Each number is 200 + 20 x the weight over its row's rms, rounded and kept within 0 to 999. Layers, rows and columns count from 0. The size before them is the row's rms in percent of the matrix's.

# layer 2 MLP down, 96x256, rms 0.128, rows 0-95, columns 64-127
095,214,230,160,176,187,193,206,205,205,196,186,205,205,185,191,234,170,247,157,200,210,188,184,193,167,212,189,188,183,187,196,185,195,163,224,200,223,175,187,225,192,205,189,193,196,210,181,191,224,215,206,220,210,212,196,197,202,224,158,230,228,213,175,189
098,214,223,220,181,208,207,184,205,178,173,207,209,211,184,165,216,185,209,186,178,176,192,201,208,181,193,210,221,207,180,180,197,164,176,224,162,216,204,222,224,222,163,218,190,180,172,197,198,176,180,186,210,205,221,214,192,179,207,179,183,196,214,217,172
098,191,191,200,164,240,213,200,187,210,193,232,191,177,214,202,229,178,165,183,208,158,217,205,188,178,184,160,195,183,206,200,228,235,177,189,188,199,234,207,189,187,176,204,218,203,176,224,181,205,208,224,163,159,181,223,204,211,200,239,203,199,168,194,191
100,217,192,180,233,187,200,211,211,152,208,208,233,186,184,186,161,214,184,200,182,171,168,204,181,224,194,200,183,215,208,217,208,161,223,231,221,198,211,193,215,204,189,201,184,200,175,198,188,219,204,174,187,214,259,198,230,196,200,172,177,207,175,212,178
096,172,187,244,205,204,201,188,213,224,235,210,193,210,199,197,138,209,220,203,217,216,205,208,196,223,201,217,179,190,238,222,196,201,250,209,185,201,214,226,208,157,190,213,186,191,161,203,201,198,185,189,210,202,212,192,183,182,190,219,207,178,172,198,204
087,205,196,214,181,204,182,190,226,192,198,214,241,215,210,193,186,229,156,211,193,201,224,191,207,222,207,213,205,200,190,221,231,202,213,173,159,170,174,203,201,235,203,229,225,182,222,201,205,205,169,193,203,191,196,189,149,179,166,212,167,206,190,185,194
090,190,227,173,185,185,244,221,237,239,173,224,182,202,208,198,207,203,166,211,205,209,199,169,216,212,188,218,192,193,193,180,210,175,193,237,212,214,216,259,218,202,185,197,220,210,197,213,182,198,194,213,178,205,218,199,202,184,226,199,194,174,203,188,192
103,209,186,191,186,202,173,200,185,222,223,210,176,213,145,216,229,179,236,202,211,190,186,208,199,179,223,143,194,208,221,233,168,187,189,210,224,199,231,204,194,204,219,182,204,176,195,207,201,199,216,202,179,149,233,216,218,209,208,204,211,176,209,195,209
101,219,224,196,181,186,216,188,221,150,183,193,182,213,185,200,194,171,177,179,208,165,178,198,209,241,191,215,208,180,188,201,179,187,182,195,194,234,210,210,223,210,179,190,225,188,206,189,219,184,163,220,219,215,192,202,206,174,205,191,169,206,196,197,206
102,211,182,175,197,206,204,207,203,192,210,180,209,219,206,194,189,239,221,201,179,179,206,212,179,194,195,214,204,219,215,186,229,235,201,227,185,218,213,216,185,210,200,200,185,177,193,198,214,229,173,193,231,194,182,163,190,208,234,196,203,206,207,227,223
093,214,168,205,198,186,184,168,169,182,227,184,214,187,192,208,199,184,204,204,224,151,253,209,204,214,188,180,228,218,205,237,186,200,212,197,203,191,211,178,234,144,186,207,200,185,248,235,205,186,194,220,232,218,226,188,199,218,209,180,184,205,200,178,212
088,218,194,221,197,164,204,177,210,211,181,196,214,204,205,204,231,201,189,199,210,224,193,171,195,171,172,202,196,224,207,207,203,173,133,240,188,186,185,203,189,184,230,207,222,201,190,172,207,219,184,218,212,208,165,190,192,187,172,191,193,194,206,228,183
095,179,170,228,174,202,195,191,174,250,208,223,178,196,170,194,216,204,193,217,209,179,179,206,219,222,170,201,206,218,202,217,206,169,230,217,168,199,222,220,177,202,214,211,167,210,172,199,219,204,219,208,218,214,191,194,214,203,198,203,198,215,204,227,212
095,193,146,223,182,205,223,205,210,218,191,190,173,200,196,181,182,192,162,200,216,209,217,187,198,194,209,186,205,172,205,156,218,170,232,212,188,190,217,220,199,218,189,195,213,175,218,203,194,205,197,214,201,252,176,178,191,192,220,237,183,202,227,179,210
094,220,239,215,212,191,185,180,177,159,211,225,211,227,157,191,177,201,212,232,199,196,254,178,232,166,218,176,223,216,199,174,214,207,210,200,223,194,188,214,204,248,189,171,192,185,234,216,203,183,193,216,188,217,192,185,188,215,207,201,198,213,157,200,193
096,231,200,212,148,216,208,176,176,212,180,238,219,217,205,196,219,178,206,198,231,204,196,199,199,208,182,155,217,216,212,208,168,188,153,216,204,202,204,190,199,193,206,200,232,209,185,190,177,195,181,206,223,199,175,200,168,198,216,178,201,175,185,172,217
099,203,159,208,210,200,211,210,214,162,174,211,167,219,183,188,176,233,239,224,212,222,209,193,220,180,205,226,223,219,200,237,204,219,250,245,177,223,178,179,198,199,205,175,181,199,206,210,169,186,180,201,228,202,209,202,173,212,197,200,189,197,181,202,181
094,184,224,204,230,199,214,200,188,167,189,199,205,210,186,214,211,219,140,169,187,215,200,206,196,188,252,197,193,207,224,215,190,166,231,235,223,174,144,181,198,197,211,179,222,205,229,164,207,227,193,216,188,202,195,147,181,201,196,185,198,202,184,209,190
096,239,210,216,199,176,222,183,193,220,193,206,210,157,202,220,205,219,193,203,198,226,200,184,175,194,213,170,183,228,221,192,166,190,188,233,199,207,236,170,170,174,185,211,213,186,208,220,188,191,196,206,223,175,172,205,231,188,198,207,189,193,168,185,207
098,223,164,211,206,208,178,197,166,192,194,194,197,220,174,185,186,240,189,199,166,220,230,253,181,203,176,205,227,225,174,201,203,183,227,208,175,211,213,182,222,228,216,194,187,191,210,208,200,203,196,216,158,248,160,234,182,182,214,215,235,208,217,185,223
090,208,173,196,203,176,203,223,159,187,222,186,146,238,214,200,194,180,183,205,217,220,217,204,184,202,214,181,215,201,247,158,227,193,255,206,168,188,228,203,183,191,217,205,215,194,206,228,224,223,221,214,230,207,194,183,197,198,195,200,197,186,200,200,210
114,202,204,210,217,199,184,188,171,220,219,197,234,180,178,192,146,212,203,210,213,212,203,188,190,193,144,179,205,165,194,221,192,199,193,183,219,227,204,207,180,185,215,185,168,180,204,225,195,186,191,199,225,219,196,213,237,215,197,204,183,201,212,182,183
115,193,182,197,206,220,195,214,179,234,180,206,226,178,207,211,184,177,241,231,176,246,204,163,207,200,187,160,234,192,187,185,176,209,236,181,176,221,216,225,268,211,190,199,183,173,181,200,199,189,175,212,193,210,204,232,182,167,213,201,189,209,196,207,182
158,185,216,206,213,218,200,199,243,216,189,204,215,186,190,193,182,249,190,214,158,225,173,190,191,201,191,208,200,238,221,221,189,186,197,191,166,191,194,168,195,203,195,231,195,231,197,150,172,186,189,150,199,214,226,188,204,184,197,209,205,209,199,213,206
095,168,218,236,258,216,147,206,204,202,191,209,191,198,209,178,213,207,189,162,222,201,205,201,219,172,197,177,197,195,185,175,176,189,207,181,195,218,200,238,193,186,232,226,222,215,196,184,173,215,192,195,237,199,188,178,218,195,193,195,209,203,214,195,199
091,170,197,183,183,215,209,198,218,201,219,235,191,209,220,178,210,180,166,180,208,212,235,211,215,202,209,184,220,183,208,221,188,194,226,186,159,201,221,193,189,194,202,233,188,209,143,158,188,193,200,206,236,200,221,230,217,196,213,254,167,214,189,224,190
090,214,191,203,185,216,175,229,175,213,212,200,217,173,196,217,203,190,216,193,189,240,192,213,198,192,231,177,189,186,228,210,166,217,232,197,159,161,182,186,195,229,202,221,188,221,192,207,225,178,209,189,184,211,182,193,188,213,173,210,173,189,208,201,219
090,227,158,182,169,195,215,186,210,166,198,158,205,214,189,196,185,212,191,177,208,191,167,193,220,242,218,243,208,202,205,178,211,169,230,204,195,198,211,193,234,168,172,198,220,192,227,221,249,222,232,194,160,210,176,202,204,203,173,202,225,220,172,198,178
100,176,200,214,206,196,211,186,167,221,183,202,191,193,204,190,221,213,200,203,190,205,175,184,204,191,209,197,184,206,183,183,178,212,186,208,169,206,174,244,206,210,164,158,190,230,204,200,177,205,174,181,198,218,192,235,198,202,168,183,192,200,205,193,190
087,213,195,171,173,202,224,147,188,194,194,230,200,212,188,211,188,189,172,172,180,183,209,169,176,199,211,197,178,224,207,179,168,213,179,231,194,205,198,183,181,237,180,206,247,171,197,217,208,210,189,200,202,227,189,180,220,195,205,205,192,206,175,233,199
093,192,174,190,191,189,201,155,217,156,214,236,192,159,220,174,196,188,204,187,235,200,204,164,193,210,211,204,183,211,198,191,178,197,202,171,188,203,198,192,198,220,189,199,169,213,257,206,200,214,207,210,236,203,224,185,196,175,187,188,210,193,194,208,189
101,192,224,225,197,212,215,214,184,197,202,149,209,222,133,155,178,208,215,213,180,197,202,179,214,181,181,188,223,196,201,187,171,192,204,185,212,239,203,187,201,187,174,209,207,186,217,202,213,213,199,200,200,193,220,192,193,194,192,177,199,201,205,215,211
106,230,194,212,211,202,208,197,179,206,196,210,192,201,176,177,200,207,204,203,209,165,143,206,196,250,202,230,209,204,233,159,198,158,157,224,200,208,191,185,188,205,188,225,190,184,193,178,219,221,196,191,187,192,202,213,172,196,219,193,198,167,197,174,173
100,209,218,196,160,185,216,199,201,195,182,223,194,195,206,177,195,194,207,207,185,176,220,195,185,189,182,149,181,173,226,177,217,213,189,172,192,198,208,190,215,254,189,202,195,186,210,232,231,206,186,158,189,184,177,195,199,198,192,206,221,219,193,219,223
097,215,192,201,184,175,192,204,225,217,233,180,214,208,171,210,223,216,226,195,201,183,194,194,193,194,220,218,217,166,193,199,177,203,201,236,224,164,207,177,211,220,193,187,160,195,219,181,236,222,223,185,199,195,201,217,195,221,212,206,230,196,191,194,194
108,176,175,187,199,219,194,195,215,228,180,186,215,189,182,193,219,168,213,218,227,206,205,193,198,200,219,167,236,180,224,197,193,193,214,177,212,194,171,218,208,223,204,204,174,230,169,215,217,234,207,176,193,216,211,173,192,217,227,152,207,193,240,180,203
114,190,182,161,199,187,173,191,204,194,188,204,207,198,189,230,151,149,191,244,200,204,233,229,181,181,207,222,227,169,190,199,248,206,202,173,215,218,220,172,211,203,186,176,183,169,217,220,215,204,205,210,223,220,174,223,225,212,231,186,188,190,192,188,197
103,194,192,207,143,186,196,157,205,216,213,199,201,221,176,209,201,231,207,213,196,185,161,210,178,224,198,171,201,244,190,175,231,190,215,240,232,188,180,205,188,219,214,212,210,201,176,194,206,213,205,197,173,205,184,215,238,237,218,239,186,222,177,220,185
101,181,208,210,220,244,223,238,233,184,193,207,219,200,236,196,165,157,200,226,189,204,210,185,231,203,183,210,217,213,194,195,207,197,194,213,222,230,190,188,187,205,167,214,214,225,153,207,215,206,173,196,163,206,215,204,165,200,215,203,183,218,194,220,197
094,180,190,195,187,234,219,181,188,231,223,210,201,213,206,192,175,139,183,174,191,170,208,193,207,211,221,186,222,202,201,191,243,218,193,215,151,211,194,229,200,208,203,217,208,227,209,190,181,227,176,216,203,171,185,221,193,206,195,157,231,213,231,212,168
096,205,165,233,209,174,181,174,210,203,230,183,213,209,235,189,232,205,165,176,204,238,181,198,202,183,206,200,184,187,194,202,153,226,207,223,165,202,129,221,218,270,190,201,209,189,192,184,157,199,210,196,195,205,195,199,170,203,181,175,200,204,209,202,206
097,189,215,199,203,215,172,185,177,204,239,210,156,186,197,197,172,195,209,177,210,192,186,199,202,168,236,160,214,227,190,237,179,177,193,216,233,211,199,218,169,205,209,218,195,229,219,188,167,222,211,227,207,179,185,207,169,221,190,163,203,175,215,178,171
114,187,178,209,169,189,192,218,165,203,215,206,239,155,196,191,166,216,199,240,205,220,242,229,198,207,222,213,182,204,197,179,206,189,202,218,216,199,200,188,195,202,211,215,198,187,151,212,229,214,205,203,214,191,199,206,218,177,218,210,204,227,184,231,189
095,188,204,179,191,227,215,204,195,205,198,205,187,233,191,187,210,200,213,183,207,241,181,177,206,199,201,238,213,182,186,184,189,178,189,181,220,207,173,237,225,189,204,211,175,212,197,194,169,220,214,185,205,226,252,213,200,207,178,179,247,196,230,182,205
093,193,180,224,181,198,191,164,197,218,172,197,213,193,267,217,182,181,190,203,189,188,187,195,209,212,188,195,230,176,216,226,245,184,182,231,240,210,215,228,224,216,193,190,182,155,172,196,196,187,208,220,189,198,205,222,214,185,207,211,179,186,174,169,183
102,176,173,211,217,202,220,187,199,172,191,171,168,219,194,126,222,213,207,213,209,217,172,206,204,183,217,162,227,194,190,208,210,204,178,183,193,194,166,201,198,218,175,200,202,184,208,208,202,177,211,205,228,187,222,192,213,222,232,173,211,181,216,209,216
099,216,186,178,207,180,220,195,180,208,179,229,184,184,222,194,187,254,199,223,200,221,198,186,199,207,263,208,216,209,213,180,214,206,213,219,181,209,224,201,212,217,199,214,193,185,211,187,192,191,225,218,204,162,210,196,204,182,245,212,187,184,185,239,197
107,175,211,246,213,207,185,172,213,211,211,184,167,206,229,191,203,207,184,142,195,209,215,212,192,197,232,197,229,207,200,221,221,195,191,184,171,212,201,210,229,179,180,230,204,217,183,176,204,203,192,187,185,214,229,174,209,171,185,210,223,192,206,214,204
170,173,222,210,204,244,226,208,259,201,183,196,229,207,210,171,201,225,187,169,173,207,163,210,199,189,207,190,219,202,184,207,205,197,191,217,185,173,190,176,221,210,187,188,202,225,200,175,163,188,199,161,181,237,207,193,199,176,198,221,207,220,238,214,166
101,184,199,201,183,197,129,195,203,249,205,198,212,183,206,196,222,211,214,199,223,161,177,209,177,222,163,211,194,198,195,212,224,199,197,147,194,152,188,202,194,181,226,176,154,210,176,191,171,174,224,193,272,202,213,248,204,211,206,211,180,194,222,189,240
092,217,196,199,215,155,214,208,187,245,187,193,197,225,207,201,199,197,191,226,217,204,168,232,209,225,186,231,200,212,217,214,188,195,193,210,176,189,199,238,203,150,191,192,202,208,249,183,194,210,201,200,223,200,178,191,200,204,212,196,207,189,168,159,169
088,205,198,187,190,174,200,209,229,223,223,232,189,207,182,196,177,180,228,223,218,230,194,185,195,229,244,236,203,189,180,180,179,178,166,222,213,199,180,198,208,227,153,189,225,190,208,223,196,201,204,208,218,211,205,195,226,225,217,175,204,183,167,212,188
086,195,219,181,200,222,194,171,191,206,199,200,175,210,199,199,206,210,183,189,184,231,202,196,198,194,212,200,222,200,200,241,211,202,231,151,190,204,138,226,205,193,205,179,170,210,198,171,174,195,231,182,189,220,193,169,206,209,218,229,205,194,212,207,195
096,158,177,230,199,189,203,176,181,206,226,199,211,185,229,205,213,231,229,182,201,201,204,217,225,162,201,204,201,190,193,208,242,210,202,190,168,184,221,179,192,175,215,178,191,228,145,188,215,187,203,211,196,217,217,204,227,159,260,203,228,206,225,181,196
095,204,218,203,183,191,215,189,223,200,235,246,216,218,184,189,163,196,159,214,223,184,207,212,195,232,172,175,224,153,202,206,208,175,216,199,217,187,166,175,245,212,201,215,158,202,219,183,205,210,208,216,180,171,201,234,208,209,182,205,209,205,225,199,231
083,193,185,203,201,212,212,203,188,238,181,173,212,182,207,162,223,206,186,194,210,202,161,192,171,159,219,169,221,201,178,177,204,197,190,233,217,216,171,198,191,213,167,194,215,168,208,170,229,187,175,218,206,189,219,191,175,203,203,192,209,188,211,216,170
109,201,187,207,183,199,192,203,170,231,174,227,152,183,215,186,238,155,195,202,229,189,223,219,188,170,211,198,176,238,174,229,180,174,224,211,235,210,221,215,176,201,216,194,194,198,214,207,243,190,219,238,160,188,183,203,183,213,208,228,219,198,201,182,205
108,185,196,211,159,186,192,191,228,170,228,205,178,235,168,235,164,199,230,194,211,172,200,203,188,208,168,255,176,226,194,209,195,183,224,192,183,182,201,199,202,185,223,220,195,221,199,188,218,204,218,208,217,217,232,165,186,180,168,217,209,191,226,193,204
093,196,182,187,218,162,191,215,195,205,196,204,154,203,215,217,202,166,192,245,224,180,206,220,194,194,152,188,193,190,162,191,199,214,174,178,161,223,219,182,180,176,174,215,220,187,221,178,226,188,210,193,198,212,218,221,196,222,211,200,183,246,170,223,217
092,191,199,196,186,219,226,192,168,200,192,197,213,182,199,209,228,210,224,207,176,228,189,157,226,201,193,193,214,193,214,184,185,231,199,198,190,181,214,205,179,164,165,203,232,179,192,201,193,178,166,211,221,170,190,192,182,183,163,200,176,209,196,197,187
093,200,172,216,210,191,194,180,189,193,220,164,191,208,198,220,194,231,189,193,210,192,212,223,210,215,215,190,210,185,196,173,188,174,225,236,245,208,211,233,206,188,232,197,226,194,230,212,201,193,214,208,166,245,221,218,242,184,249,219,182,216,183,214,184
089,187,216,198,211,207,208,205,237,200,215,214,196,167,207,209,204,166,194,211,193,219,217,220,169,193,206,221,156,156,179,200,222,221,208,197,249,153,200,211,208,192,203,210,195,187,253,229,218,227,203,205,189,210,193,171,219,202,243,181,197,166,229,216,203
091,203,195,186,171,203,196,225,196,189,219,168,222,187,249,194,177,220,251,222,202,192,169,239,227,210,189,189,182,204,175,205,216,221,196,177,188,218,199,203,201,208,216,217,218,202,244,202,217,232,225,168,230,223,201,206,195,207,156,188,224,191,203,209,218
106,189,170,185,196,200,191,184,212,225,205,219,210,196,190,217,179,200,241,178,210,172,197,253,198,236,179,224,191,225,194,201,177,156,170,220,203,208,203,213,191,176,171,188,194,184,236,210,225,186,194,207,207,201,203,197,216,201,190,168,213,197,201,215,189
097,209,185,188,188,202,226,214,196,189,192,194,199,181,181,192,205,204,225,209,159,185,203,192,208,178,195,208,219,173,198,210,219,212,211,223,194,160,187,194,203,202,227,217,227,184,201,196,176,204,191,231,205,151,161,199,185,217,156,210,209,185,173,218,197
099,212,190,206,222,204,224,182,185,210,189,157,228,188,199,205,191,206,189,218,163,193,198,175,201,194,199,202,183,212,195,197,214,205,214,172,211,204,192,201,200,190,161,175,188,177,178,199,200,199,206,182,218,250,191,205,204,212,178,184,177,214,225,204,194
105,204,239,206,203,204,201,206,219,230,198,191,226,187,162,233,183,187,193,187,163,186,180,199,200,203,183,188,166,206,187,185,193,186,187,221,181,199,237,193,157,205,210,209,190,245,192,187,209,176,186,179,202,217,204,183,203,219,203,219,190,187,186,206,199
103,166,233,190,236,213,195,249,197,204,178,209,232,182,217,195,178,192,194,193,182,203,179,174,226,180,197,203,173,223,186,218,218,198,181,209,210,237,185,202,227,200,195,213,189,205,186,187,231,198,209,199,219,187,213,234,206,195,188,157,208,206,206,180,185
096,170,233,198,192,212,216,189,200,174,194,207,207,193,169,173,204,139,210,171,196,218,239,179,215,186,200,218,197,195,177,195,182,248,187,189,192,194,196,225,230,210,193,152,196,201,205,189,197,184,205,215,212,163,212,209,172,207,178,194,213,217,206,207,188
094,183,213,193,185,198,177,187,196,178,167,210,189,215,146,220,198,179,175,214,184,209,227,205,193,205,209,224,198,205,227,197,221,200,265,193,195,203,220,232,216,209,191,192,211,219,191,196,208,189,222,185,186,220,190,223,200,228,232,182,248,178,223,202,183
122,206,227,188,208,186,189,211,183,226,196,195,189,212,188,174,181,186,205,247,216,191,210,202,174,155,212,191,174,235,197,171,208,217,201,226,222,233,200,220,207,167,205,181,180,188,205,245,197,240,224,222,216,196,185,210,196,259,194,196,203,176,162,143,242
099,184,193,188,228,211,185,228,188,211,216,220,209,189,224,179,218,230,197,178,207,231,218,181,198,201,164,197,206,183,193,162,192,235,213,210,212,196,150,219,201,203,208,216,156,201,239,191,190,194,246,205,215,172,178,220,217,217,181,178,236,175,185,214,210
095,185,168,187,154,225,209,182,189,212,183,200,178,196,202,198,233,189,221,200,200,214,186,187,218,162,189,213,178,242,187,209,186,195,160,197,177,195,185,216,191,192,224,215,187,229,195,193,189,163,186,238,193,206,181,226,210,210,236,198,199,245,179,195,198
097,181,213,216,217,191,218,248,196,181,196,188,202,213,197,178,257,237,210,188,222,185,196,158,204,216,191,178,210,209,213,230,178,196,230,179,156,197,188,226,199,189,195,219,225,204,197,195,213,197,168,202,168,184,204,179,174,225,194,233,220,178,229,179,216
103,176,209,215,204,208,195,223,203,174,216,197,220,226,197,199,194,206,211,200,182,186,209,223,228,202,206,176,187,228,186,222,162,210,180,228,194,215,200,208,201,197,232,244,205,222,231,195,178,178,230,192,215,201,201,188,244,185,202,192,181,212,207,209,239
096,204,187,190,212,230,196,207,192,207,213,196,169,189,194,236,221,186,206,198,209,190,221,188,189,189,214,213,173,214,190,209,190,180,218,175,183,209,161,216,203,205,203,197,184,233,185,198,197,195,223,193,231,209,166,188,210,206,208,196,202,176,202,195,215
089,214,179,208,196,201,218,199,179,236,195,169,219,208,184,145,209,217,209,199,186,200,191,202,198,205,185,173,176,224,192,207,222,198,155,212,166,197,216,164,201,205,207,190,199,181,183,175,225,158,208,197,218,182,198,204,205,188,146,175,213,183,201,196,182
108,212,204,204,199,201,194,200,197,238,199,204,204,191,179,185,179,198,217,217,199,203,211,239,205,179,194,210,205,224,202,185,180,198,152,192,226,209,207,202,201,191,232,186,183,188,203,215,212,206,196,186,221,222,199,180,184,220,172,194,200,197,190,174,211
095,207,196,215,189,181,204,169,232,192,234,225,207,204,197,158,190,219,188,226,214,219,186,172,197,234,157,210,197,189,198,161,202,178,221,195,208,186,203,229,208,218,224,168,187,206,199,217,218,208,192,194,226,212,181,208,190,222,165,198,197,180,203,196,219
083,194,181,170,214,186,225,190,182,188,189,223,197,185,228,185,209,220,194,206,192,168,238,223,207,209,218,166,192,189,222,212,179,209,204,240,154,189,184,148,205,198,191,221,195,196,229,206,195,208,184,211,227,187,172,218,195,193,220,157,179,188,206,196,210
092,174,197,203,204,218,185,187,164,185,185,224,203,184,199,222,182,230,249,197,197,167,211,213,203,204,186,211,198,249,196,180,233,181,223,203,194,153,210,201,190,152,230,173,180,220,208,194,208,208,218,200,174,211,218,196,211,223,174,195,206,195,227,204,176
097,209,216,208,167,164,186,236,237,188,192,208,170,164,202,188,191,213,191,218,210,209,195,217,182,191,204,188,207,212,224,214,177,201,197,233,170,199,204,198,209,213,226,198,184,217,221,201,193,205,221,186,172,223,217,205,190,203,182,195,203,170,178,205,193
105,192,190,198,194,168,193,190,197,196,156,217,227,187,191,224,196,205,196,204,187,230,189,210,222,193,203,239,190,219,180,164,201,165,199,227,191,232,202,195,171,192,236,215,214,199,162,187,189,151,205,210,177,180,206,183,222,202,210,220,176,232,218,211,153
105,188,205,191,247,200,190,228,202,184,214,213,200,225,195,205,152,174,198,204,185,194,214,195,212,198,204,204,226,208,233,212,228,181,206,187,196,232,173,211,200,210,191,220,189,169,215,199,219,195,198,188,200,203,224,248,201,218,175,155,212,198,207,191,189
098,240,189,190,207,233,196,179,201,214,186,203,208,215,205,197,194,204,157,229,213,213,207,202,175,189,225,235,220,198,189,160,203,193,223,174,219,219,192,161,182,171,201,217,220,184,197,191,197,209,220,175,204,234,201,224,203,231,202,220,200,203,169,157,234
096,230,191,183,192,194,190,188,220,203,224,209,237,182,170,229,159,218,228,213,199,199,179,219,173,216,227,209,200,188,199,195,173,201,220,194,205,189,203,194,212,179,211,211,204,163,184,210,209,212,226,182,244,205,202,198,233,213,216,215,182,171,207,200,223
097,198,246,184,191,233,184,216,199,152,222,231,191,203,192,210,190,211,199,202,200,168,209,215,191,215,168,215,175,207,213,210,222,209,228,204,243,241,196,233,229,161,189,227,237,201,198,210,219,196,198,228,212,154,193,165,200,220,185,174,233,194,192,195,205
097,192,206,218,227,261,215,156,189,222,207,155,207,221,228,210,226,188,179,205,196,191,225,227,185,186,180,193,210,230,196,213,233,209,242,185,173,195,229,198,199,196,196,151,204,211,199,201,212,204,195,193,182,197,199,191,191,183,209,211,205,192,184,182,217
092,207,217,187,187,232,212,252,213,190,196,199,222,210,193,201,202,215,208,209,170,207,234,171,216,156,183,203,200,194,194,198,185,210,171,216,191,219,185,175,207,197,199,238,221,212,175,185,178,185,207,182,203,236,183,260,203,166,191,207,198,193,203,190,199
109,226,226,179,203,238,191,154,177,209,198,229,192,180,214,216,184,195,199,236,203,189,189,207,163,190,198,185,185,230,203,200,177,224,191,188,206,167,144,215,209,158,193,192,182,170,207,201,204,204,234,192,206,194,192,170,189,206,223,161,209,190,184,212,189
094,203,198,231,169,223,194,206,196,220,203,212,175,226,183,211,227,248,177,179,218,195,194,207,199,198,214,201,171,203,218,187,216,172,172,203,213,182,194,196,182,217,184,181,174,211,204,200,179,190,223,194,179,174,185,157,182,223,185,228,195,222,191,204,195
092,234,192,218,229,201,208,175,179,235,215,192,223,203,203,196,167,203,167,207,198,214,179,188,204,207,206,185,216,156,224,221,199,207,208,182,189,204,167,154,228,199,234,234,229,202,192,219,209,208,191,194,171,226,188,224,158,214,221,183,204,188,205,205,187
096,179,177,142,227,211,192,194,180,208,216,158,216,196,179,199,182,191,179,219,201,194,173,184,172,192,204,212,203,180,211,217,175,226,154,188,215,236,203,179,183,241,163,213,214,213,196,193,177,215,182,171,194,188,189,163,242,231,220,182,190,207,192,195,206
094,213,188,200,211,180,234,213,191,225,217,200,169,203,209,203,233,178,198,195,187,214,252,187,183,184,199,194,186,188,224,220,251,238,184,202,175,205,222,208,213,200,199,191,182,190,205,174,222,198,221,211,218,186,247,234,218,217,177,194,188,191,196,195,191
094,231,211,172,160,184,200,199,209,211,216,203,218,185,207,219,172,175,183,194,201,173,218,167,185,205,184,193,207,160,192,193,207,165,219,184,212,234,213,153,185,205,210,216,193,216,216,196,165,180,226,194,227,199,204,243,197,232,191,190,192,187,185,172,189
128,205,200,234,227,194,204,209,208,180,164,170,234,227,192,177,184,227,215,176,192,228,193,190,227,189,209,190,234,230,185,179,211,172,171,201,202,175,195,197,194,244,207,217,208,191,199,177,187,193,174,204,186,219,215,191,183,157,201,206,157,231,220,232,150